python train.py --d_model=128 --head_dim=32 --norm_eps=1e-05 --positions="rope" --rope_base=10000.0 --tie_embeddings=true --init_std_up=0.0408 --lr=0.011 --beta2=0.98 --grad_clip=1.0 --decay_fraction=0.632 --final_lr_fraction=0.0 --train_tokens=122400000 --steps=3736 --dataset="wikipedia_en"
Each number is 500 + 50 x the weight over its row's rms, rounded and kept within 0 to 999. Layers, rows and columns count from 0. Numbers have three digits each. The size before them is the row's rms in percent of the matrix's.

# layer 4 MLP up, 256x128, rms 0.42, rows 220-255, columns 0-63
092:564531491547480510482513446490478539459542462452430620427534548405567534503441519525478503421433542518477525484533525539603469529420639462474420500500454435516398554447416468578468492526517459
091:490508537591458491480484615501619445491507443518472581435493434562493498471490533545528449453388491498598538489389471489467476417519537536457583470580515603430459562491565420508485550611528424
093:543437477569495481450495498446466542545577514535483427467432520486530493506491547380489452524532504534572533547564441422481546522355551538485449529563527538447535519457457536506474504548456479
102:450529561575557563514513496489546512546474538541521467498464519435475556504500529512468510447485504511524536486544565527530548495472552457407507456591512589505606523416414511484537524495519498
105:508524426449483477569462499469474479545434529577470568500507456459452481563524481578507502435427481546451476597566528483485541480523564396453490548464459569543496555457546585564524524458487507
087:534496556519502449558485515473621530496563498505437472437591497498459453559467491521546580464407526552459576510492529410488460450536474521386517514503446407476535520479508589594492506540487502
098:507421469535519416523447474530533472448484535440511439455437465450542432580509446456446573456573461525483476487463520460500513475483471464509475458522552431555402432489516547429480413404529462
100:503485485574488537416513490530544534461486530455591450437477553517477527492469411486514521464537560521584477585599561527507488520542414483531480526528477471517606391482461456562510510454509506
093:472501579567451515549523501506453477405487464548570565516424389545509585510501562440539498488465618500617450517451468448421477442547549489582537479570503456532458468516542489464451551507494553
100:453517444537491607497467591567474434447493488448553435427432485469545508474508486456587487531499439470543535516512472500548488490543541482526435429547526506580552469498418604505466565373428444
102:517526517507518537415429507507461499562400568432510509513503472561462463427392594471452500502572488410575452425502469514531414512622380450475461407425468469460540581512502497524481551526509443
103:499536535518592466524477551395437528544498478474514488480525513555573432499526497387525554444481521523495493415483529526494473502462461526487503456454510462442625466490490589571485519439479462
106:525468423498465393465480527464473555463464486537506494584458545439451470407435485542533560596536420532448547545504504469525342406496503493496511541541506575522496477440519462506550525574465507
095:556559483485539532553611446562524511537455544544624500539521493450422509457493500466564551475472487416441442525433497456492473472505410504540379544397479450522478469403483406457500476500467455
107:501393534568558594438495515541481565549538585443488460476485459508526498563486411456465485554497443503512501472566481440511513545505458581474529503486522508577587632560547467513510391503537654
095:469532497562544467541434489490581551479550453520457505456470472532486501515538445521499520491412555526565540461433469524478565492470450491487511472612444500424500489538552486488511446554496416
110:449513560579512484476509495615497434455511533454475515564462472471498474517570414504512456598542645521578539423553459545617443545451451521540499505628613503502535494492459544442492477548423533
096:526448442611471485498506430491415502488428534458456471414512461476525520518536523546490478582487422532426446494429491407612427509486463482526397512482508461534535506403513502555500575555508540
104:472506450619494501463526532463437534503422382509478518484559494493461497606438505552491552483455587547566504544472532526475489519590462511507533581611458480411501506526521350490486506508449499
102:476511547479576458491495571499477532526465549471443519471393505461558574527577590530487555523573517467507589464520483561580423515446512537491510552519615562506461474485473478553512523462500578
096:584485559522549576583557510421541459455455467479453593545441512502524454459465568420431528484486481541568552489548566490464513442514526518555468478443531454474438551554495503458556513500472582
096:565432491496489438411493414552500449486502537429509460409549519395505560563446524520466506484526442555520609489492430441547434499472455511500341463530534439482562447517516578479499511497500521
095:509592499546579490489496495529478374539489381567540441506388523473485494446581612510471473427444530541525507518496458499529453488497561538509557540582478565556536426483556483511446477575600483
101:555544471447468457459466436498406463491522573545474510464481432510597456497407440402549514500552458469445438497483458533554521477578538488629500482528510500535498516450474528506494514600543570
103:504518533425469461480541498592546507423506510454470552474494528638561491494481434596524476477431573445378493450511529384539456470446479500486471493558510473589508548461525539519522498399466471
096:494531429471403588498573493436527442603385541467566464509421528484496512381388533436574451432517479535472541401484517496570455518508576511445501523548573531545485505448611490560496524551508464
105:485556394576496512503467602574489536541511508527527502487472492528569523538428493615556520682510455488436476500482510495539553468428517512522472466465504457611493489441538476522527514550528460
099:502490493585472545547366511559503483444526510451467522555480491491473379507475484537512407506448591514451455532412552589489527465439473443548611465482472579515502496468450432581449496610425548
094:541440517555444426481416491501512522436522474548428545446543458435542568456519460528420478553510510457543418489438469490469505561500466534468531533554503476511521496459547435541555541523434505
091:636451506412497533534432461554472591507606424591541481460521454545452581496515438428533538509475514490512442487557499483475539481504458514450494467551510464476425477520534468539536572563498541
092:448565546533502515518551414529477549426580558450487477415425424527494529513551374482560539446448584460573485570395524459508456494462490523463411554426533462405517524514540480474496449451545504
102:444476486502522566479532502484503536486473549396471473529520509561482476467476454513549457472456466529573655549492560451596515373486609468505521495564505406491426490555548501530491615467469434
102:538513419424539513550536526484525570547530512527532482442530511508549485546526442550471393488472560501540454425550478431474544551527475477439555560475563527545454558519579533538526552488530501
095:507567517429467536602564486551508528469486613489494538495529489512445612502487458547510488552516396592523482439498451551533468585476501612448496558448478435535443497468532544513496548398498512
104:430526493585496476569491533541474475473579513562405490590516435470506553485430545501576460460464447467556550448478403546526590519449471436518500404413468478533482443493503536510459518450467500
110:540546477480401474575515508447463493593478551567401578601480469552508526511516523568491453542496422502495514455446452454553557494541524529450599568516520551554502528549449416462530467421499405
# layer 4 MLP down (transposed), 256x128, rms 0.4, rows 220-255, columns 0-63
096:510463458618562391544525466508603531409453526525549473487518509513464403548486529478488478461518449436540528555566565475575465548501529539444489486504513533499563452591523465532557377485506519
097:554529517522443526464566484482517545545550578545502470561524523505390557417517531459466461484512447544557535490507437575522552534502531513532507435578534458466601565523616423482517504480518401
094:570529591477373492501560473503501567433474471451500435511534434465483489552418387456479569557593512486540549479545416455448424457493512506486502487514365370500402458516527482558479569445588495
091:512598473518461512554523400428433484507497547548450445444527522536484475565596493530442444518529546653552440533474443440418538517593529611448540528387561509548493449570522485538513601505468504
110:465549447512530460368465575524525526446515583391408498492484428516566462514484527475548542500537514545419419503495465516557522576532485435491407500471625420436518523574513497437502561495499497
091:496475468541490544490480469438545432522484532476471512559353544357478477531460527532512534498471545493467479515559497500445539468477460539560559508448416456501480563524571574483456503448504513
103:527498437570433507489488494483518466530530493494517510472458602495417532509391541454524480592468565478552522479551494539556519554548434473445500619387462594432456521567534491563460552463527469
109:374455614453537565457563423514502460468561459497536532419581504468460439538544514480363483456535513525541465359548477500470501469534482449473452471422426419633537495504475420497558519467580557
096:474499430498493544566448478570521445498491576474521496471551545479406537556543485437611472433520547501483447533599503455525569404533580541423543532601507489467473571446507499467479505406478492
092:458480513597488469539537451472537410523526488500478557582547521541544442508458526587467445463558473404518468525455520479484557433540495479604455486484425464441465427598578446442549537385455543
099:535474585546460521531459587578546448392497598566533524465390478555430496493447506559570489479471483493533489478508455361469441506545525447499588454523562540423415485477463561533563478517478389
103:512553573484460548566545481438463502529487440378513506485383490548513481460547450452565493446465578513513485474583528532467414477516504491491523542499412543568468449524423588530481505446491459
099:470494515537519552518524458516437509452495490387500432454597596474448516557365490545474453484513443439492528503451491572497509323568521464480575547503390388457435500449464502465514497472530567
097:481572532407566489563481565563598478470588535417479437500564520479484509531518482425534539496535507513548568442584475459504462521540557533510467525480522536505461571592555511488572453496509487
097:472445491426461482401492534553558481550451455488550476466531490432544465568466540414497487415516498471441562587558411523514464505527579508552478533570377514529447543416552510469462542490527461
104:474572441518516480463543531539549506573517457584373515543561558523549458570513427499552521542526495508496437492449455449439578423517496513467523568500570550476527597487474461483519470453439456
103:448528437434507558520558479524530459434536422563507418489451507569501528494425455509553483490500589531531419463431522530565508573496483551542490352540519487556440517534399511436501417546515498
100:494539503485518492548605393488513501446510578462531541544491436426501467614491583412545457506524424473568476555436475451519413443481490533575440479522642535468516524473525506491481598562502480
105:482417599498489485527552489424508426562514521533518499463506417488392482490503590441627502501485432532575546502393485552467507536566461522490545437434543532524523576442565528546491463428492479
098:415449485586476460553497480523559563384513546516429502568489478530507502553505537437455496490573564475413479516550524478504406582405454564370518471532485500480592462573517414473526567488561427
093:554589500438421532451397570592498482497558454539474539480585472418415587532507500514541580576507502530578567557512539526480473470451514533448517550500478455499605424505524438584439461413541460
097:491451599588562483451553566482516544499521512519563512523447432491519551481440427539521552518622440436468502470522509433482484487490527492619518418510469512468506486469549510451522429380572405
096:526479391546480554416546423514477534451557489522439533397476526584481405505546536492592476547488504508474527429445462502445414572502588474484444527533503520547522517463498501549417510454506463
105:589549541473453510478501504507507587439503403443460515550451582409520537470512553530527566470492560511528592599503579435542483484479469429482595517535500516498483504492445590441571557501517525
101:613475481453513495463570412444508504549463548483536485508553485577489458463458437554543481485503541442573518507450470587419528522439475473522475540454499496592446580481412497530500495549510412
097:517502502480515531534465482476400637427556473445562447509584482422592447512559549428563555428497487451513467563499511454527515432582564477598477574518565459460512357490461502387473560468547448
101:464601573438464460491501479561511553499571468532410411562458533531563484490473536429562531507496462460557541501441455499487385543541460438495474577396530429479494527531463400504459497517532482
103:479487499469488543378551460571574531466527482524588380490566455488479484415448470458433492567472406532457514457520406526532416430536588555565547479472511523527495548525538514567499472559479427
099:476454582473504530551542504470516495495524533505518495567589448478500410488512429518465519556478516500542518441521467565493592606477459591530550411501372572508535525470524466501564556475599367
092:540560494470500451513507464411521530447467511574519582484577515419507498599545525490530495526518561352461534498472490403491514531471528591448414391477513410491532472430505434433470561457461473
091:497516457523542460464519434458442490442404446517559494546515578521511537395582481542495527487443537441409519502481540488581524505430499413527550524500406480549483502542458484489544382432502409
101:529499532518504467437568520428534484462450610499563434527488495437518475489426510554537512567461553649589551427565499487532500518448502523517471515547511566441534502436442376534464482453576433
098:459515483393531469416575410491490496525563561449530573501430479490452432526498481509485450504433501460521475403495347478384548448570474455529546429427497491539408612495518524530509481549504414
099:570479570437544507520502482475488467534483426423538358502586534515533538502572562544509505512554539396536462441452521515425493455502489383585556487573552489514506467468490495546423524516568444
102:485515501499584514510564426541568495516561505535468538570497495601608490490445501458387511502445470483587456491503544483538515329495434509522511488510511576509504487485451531499485549499576492
093:448530546564521491481454490430485436496450597555451524551496470517476518501470487529504492502514520612493515473390473504532494491494500493538507457289526570476518482441498546519475352384503436
# layer 4 MLP gate, 256x128, rms 0.4, rows 221-255, columns 0-63
096:537402518589504432408450574440505490489497467479465451544418447431586400550436487502506552469495405472442474467501520499545425436445509537511585553477497573489528529500577538441470453499493506
097:436465432520545543447493526401466457511533549577490506524427499501534529443497513472505484470543521572469400549482508503544518406502529480468457553529513590494507471473528546496491503533526446
099:445543514482485470528487443494457476502511505466470546453567545443504529524547475507435492417425553568513648477469530482589502456546551516441556476464438533386605522475418489456517504521507486
107:448524471509476479517496531498486472479485507471488500507566454478485472549587456573499601466430575524369516549458513551496607553475453604509418547515489560425552573492556457472443510462539474
094:568468509480495454435508551501474429494569471417566427556420595448563519532483501473504413527514504485516465472476551545423521553445482554478501496414461483541564581494589413455529422483547488
093:542474623517567435434449511521543459437462553463516637459552448471562451516459461540455554441433546512518485491524572462543512488460444486567535477555452491525543412533458513482480546526446479
098:526548555458571441532498468530486469486479499527442446470498380554441457574537551449449597455442526552455532551541495497502487408498526478499509552502520616467582559488488505475451468488407467
097:457535367526532471533537514503599480546475531479479496501463489460502470411544411514428436453438402485451556472446493575580522466471405526586567542453502530511458555545477454595451484476584456
099:431402408504598547494500541558506505507480532544516487540538468478552562460402453538487415549488599468611551514441495481564495526422529561493556490524551539530508507501548486526532576450511424
099:494541468515556450533484473459504405583522472434461540445466587538441484534606472448572467608447519577513512424566481479498491427384509472545483494452441450509524532503504476461410570483559552
104:415491410523413488566548574553449559525517484446526569462514545460556543468400511484543433534464433493489573571511481470508487568528596473512539501548555470561487573485445485495579468540510491
105:465524555547540585554506543495391498579551506525477493559491519524512522466434522534421475545541542446428539434560566482510557468511507447556436490515424556486574552403611405583568505458501468
097:620483515445545533493572476427436443459528534497510492475483462556520509570459421533535423471535442390460475489406556529449599511523583527518567478534488539481482579498471457537513499490510538
106:446544495480472553534550485502544408566443517488515456496503566472578490538465589494521540450481555486435613438526399535595444476478545500462566474610549609559447491444543538496500510479425476
100:535496486514413482546532530464550515604488528456503582453512529605518464576465463444536436584579575519487471508528616501569427498523523515459519536450433500531468482494481569436525419460609517
094:500585458536477468508532479578466453438479409546509505545467497554538489402535429485444486582524521581478490512507518568633462559556511575496430448503533539495572485490406443483411499518476524
100:540458416454511415477502534520518509486435593439434455504581527509482470551441440442484532597602482455499561578555573478445503500616467508492499559514523504389479497483587577489471499507440504
095:354495436512495428456517472500457418513481546395480475537458537543519514513547605596569548491452441436403475443550507524489576450491656590476544520472500525473441566520507486421464464524516401
092:587485460528514465412455494499568544471548482475530539518483478498490472548479511428510469513395557482534451473456586519549515482495478501490429388537396461424475589584483489476569535496553462
095:407472464419490494529494418571393486576456569472462480470559461473454468426409460574426524411557518482505452514530537446526453533546571506554436490488548574561468391506556512423517487490402461
098:453461467490527560475527591489503454495499448559504369453458507540508505521460453474411438543482418509576482477488507528481450394525432505510504489477480544516493426517470447463514517510579431
100:573597481535523520555476474541521401502520450552459480574450369504517538519518571459421556460509479487477518453495465577443451505548521459510477490460484501538564481486466510508463555442505586
102:510546493417660589483496480501518536471553574474411501466450480476495489407546484561488491517485533520502519574538606562578454454624493571470555463525521478470493499635489520484446466465438439
102:455510543427464520596437510431529482503491438443460539359497515552427501479453451462563486512482498498468619507482540553445511423497512507469567429519453522551533543446568446475445533488415483
095:539529510551473621517458528462437489545485419467442540543498545472451517525469515476580457450434541520614436565549371530446490482523507583403470513499451504481576573502542428425562555522424518
103:496451477550479541520458457386545418520486433510475523467468536497399545486593478524418490439465515400408507514562495537505542559498551528478496492446504516421520513476447458432402535535506411
105:540420461524541546505520585472445459467416483600582583516452578517505570476477601525505502491497463444556490482560573530498522564542420478403480506510562577452604521490535444478472497524485486
091:520435589509352586472576472498455370486437464491559588570516486470510501522500491510471509402492511508427562521543457425496568498567521508576473565498423533360455459540552522505536514533536509
097:498539489515437582488500529468477471447451390438579571549530431495618393500543555544584462432466578539429478455516499634568512469513571466467628524509468516499476493507586502592516498546498451
095:462513472519451472460527508484460452522531501525475519439502440524512490520533545420569432535518491463559565415518534476569457510588559434645499456596563562535516548523458489560554513574520539
110:548495459527464461465527435467489539473494579434477608402541467487596479519508508457554552476423479591520500466606561395525422444457531473456509515565473497506436481565556532517469547497485418
103:637610556494527547565471505500578485471584555417559528440517556540457475458433512561405498458436477491443461452529452530425537599508533527489527510518480549515470543483523490454497564494606427
101:527540494455596491573518564493458467550539532558461559455503579490519540512473567498595472491515509489595467454452555448458583487585511525460583457502372525543486471433484490494592548513566512
099:484508597543516573485465511483577511592422506532548486461413423481514411584469494486558469577533524530526531477511595461580510388443425556535493496525442543509543445573476500455508551511518492
108:518499477430400477550555535446411503527535641544464546492484501433552573505503488575570468451514469616452524425536449512558542551537504521451539527580508646518490469587456517478569541490444443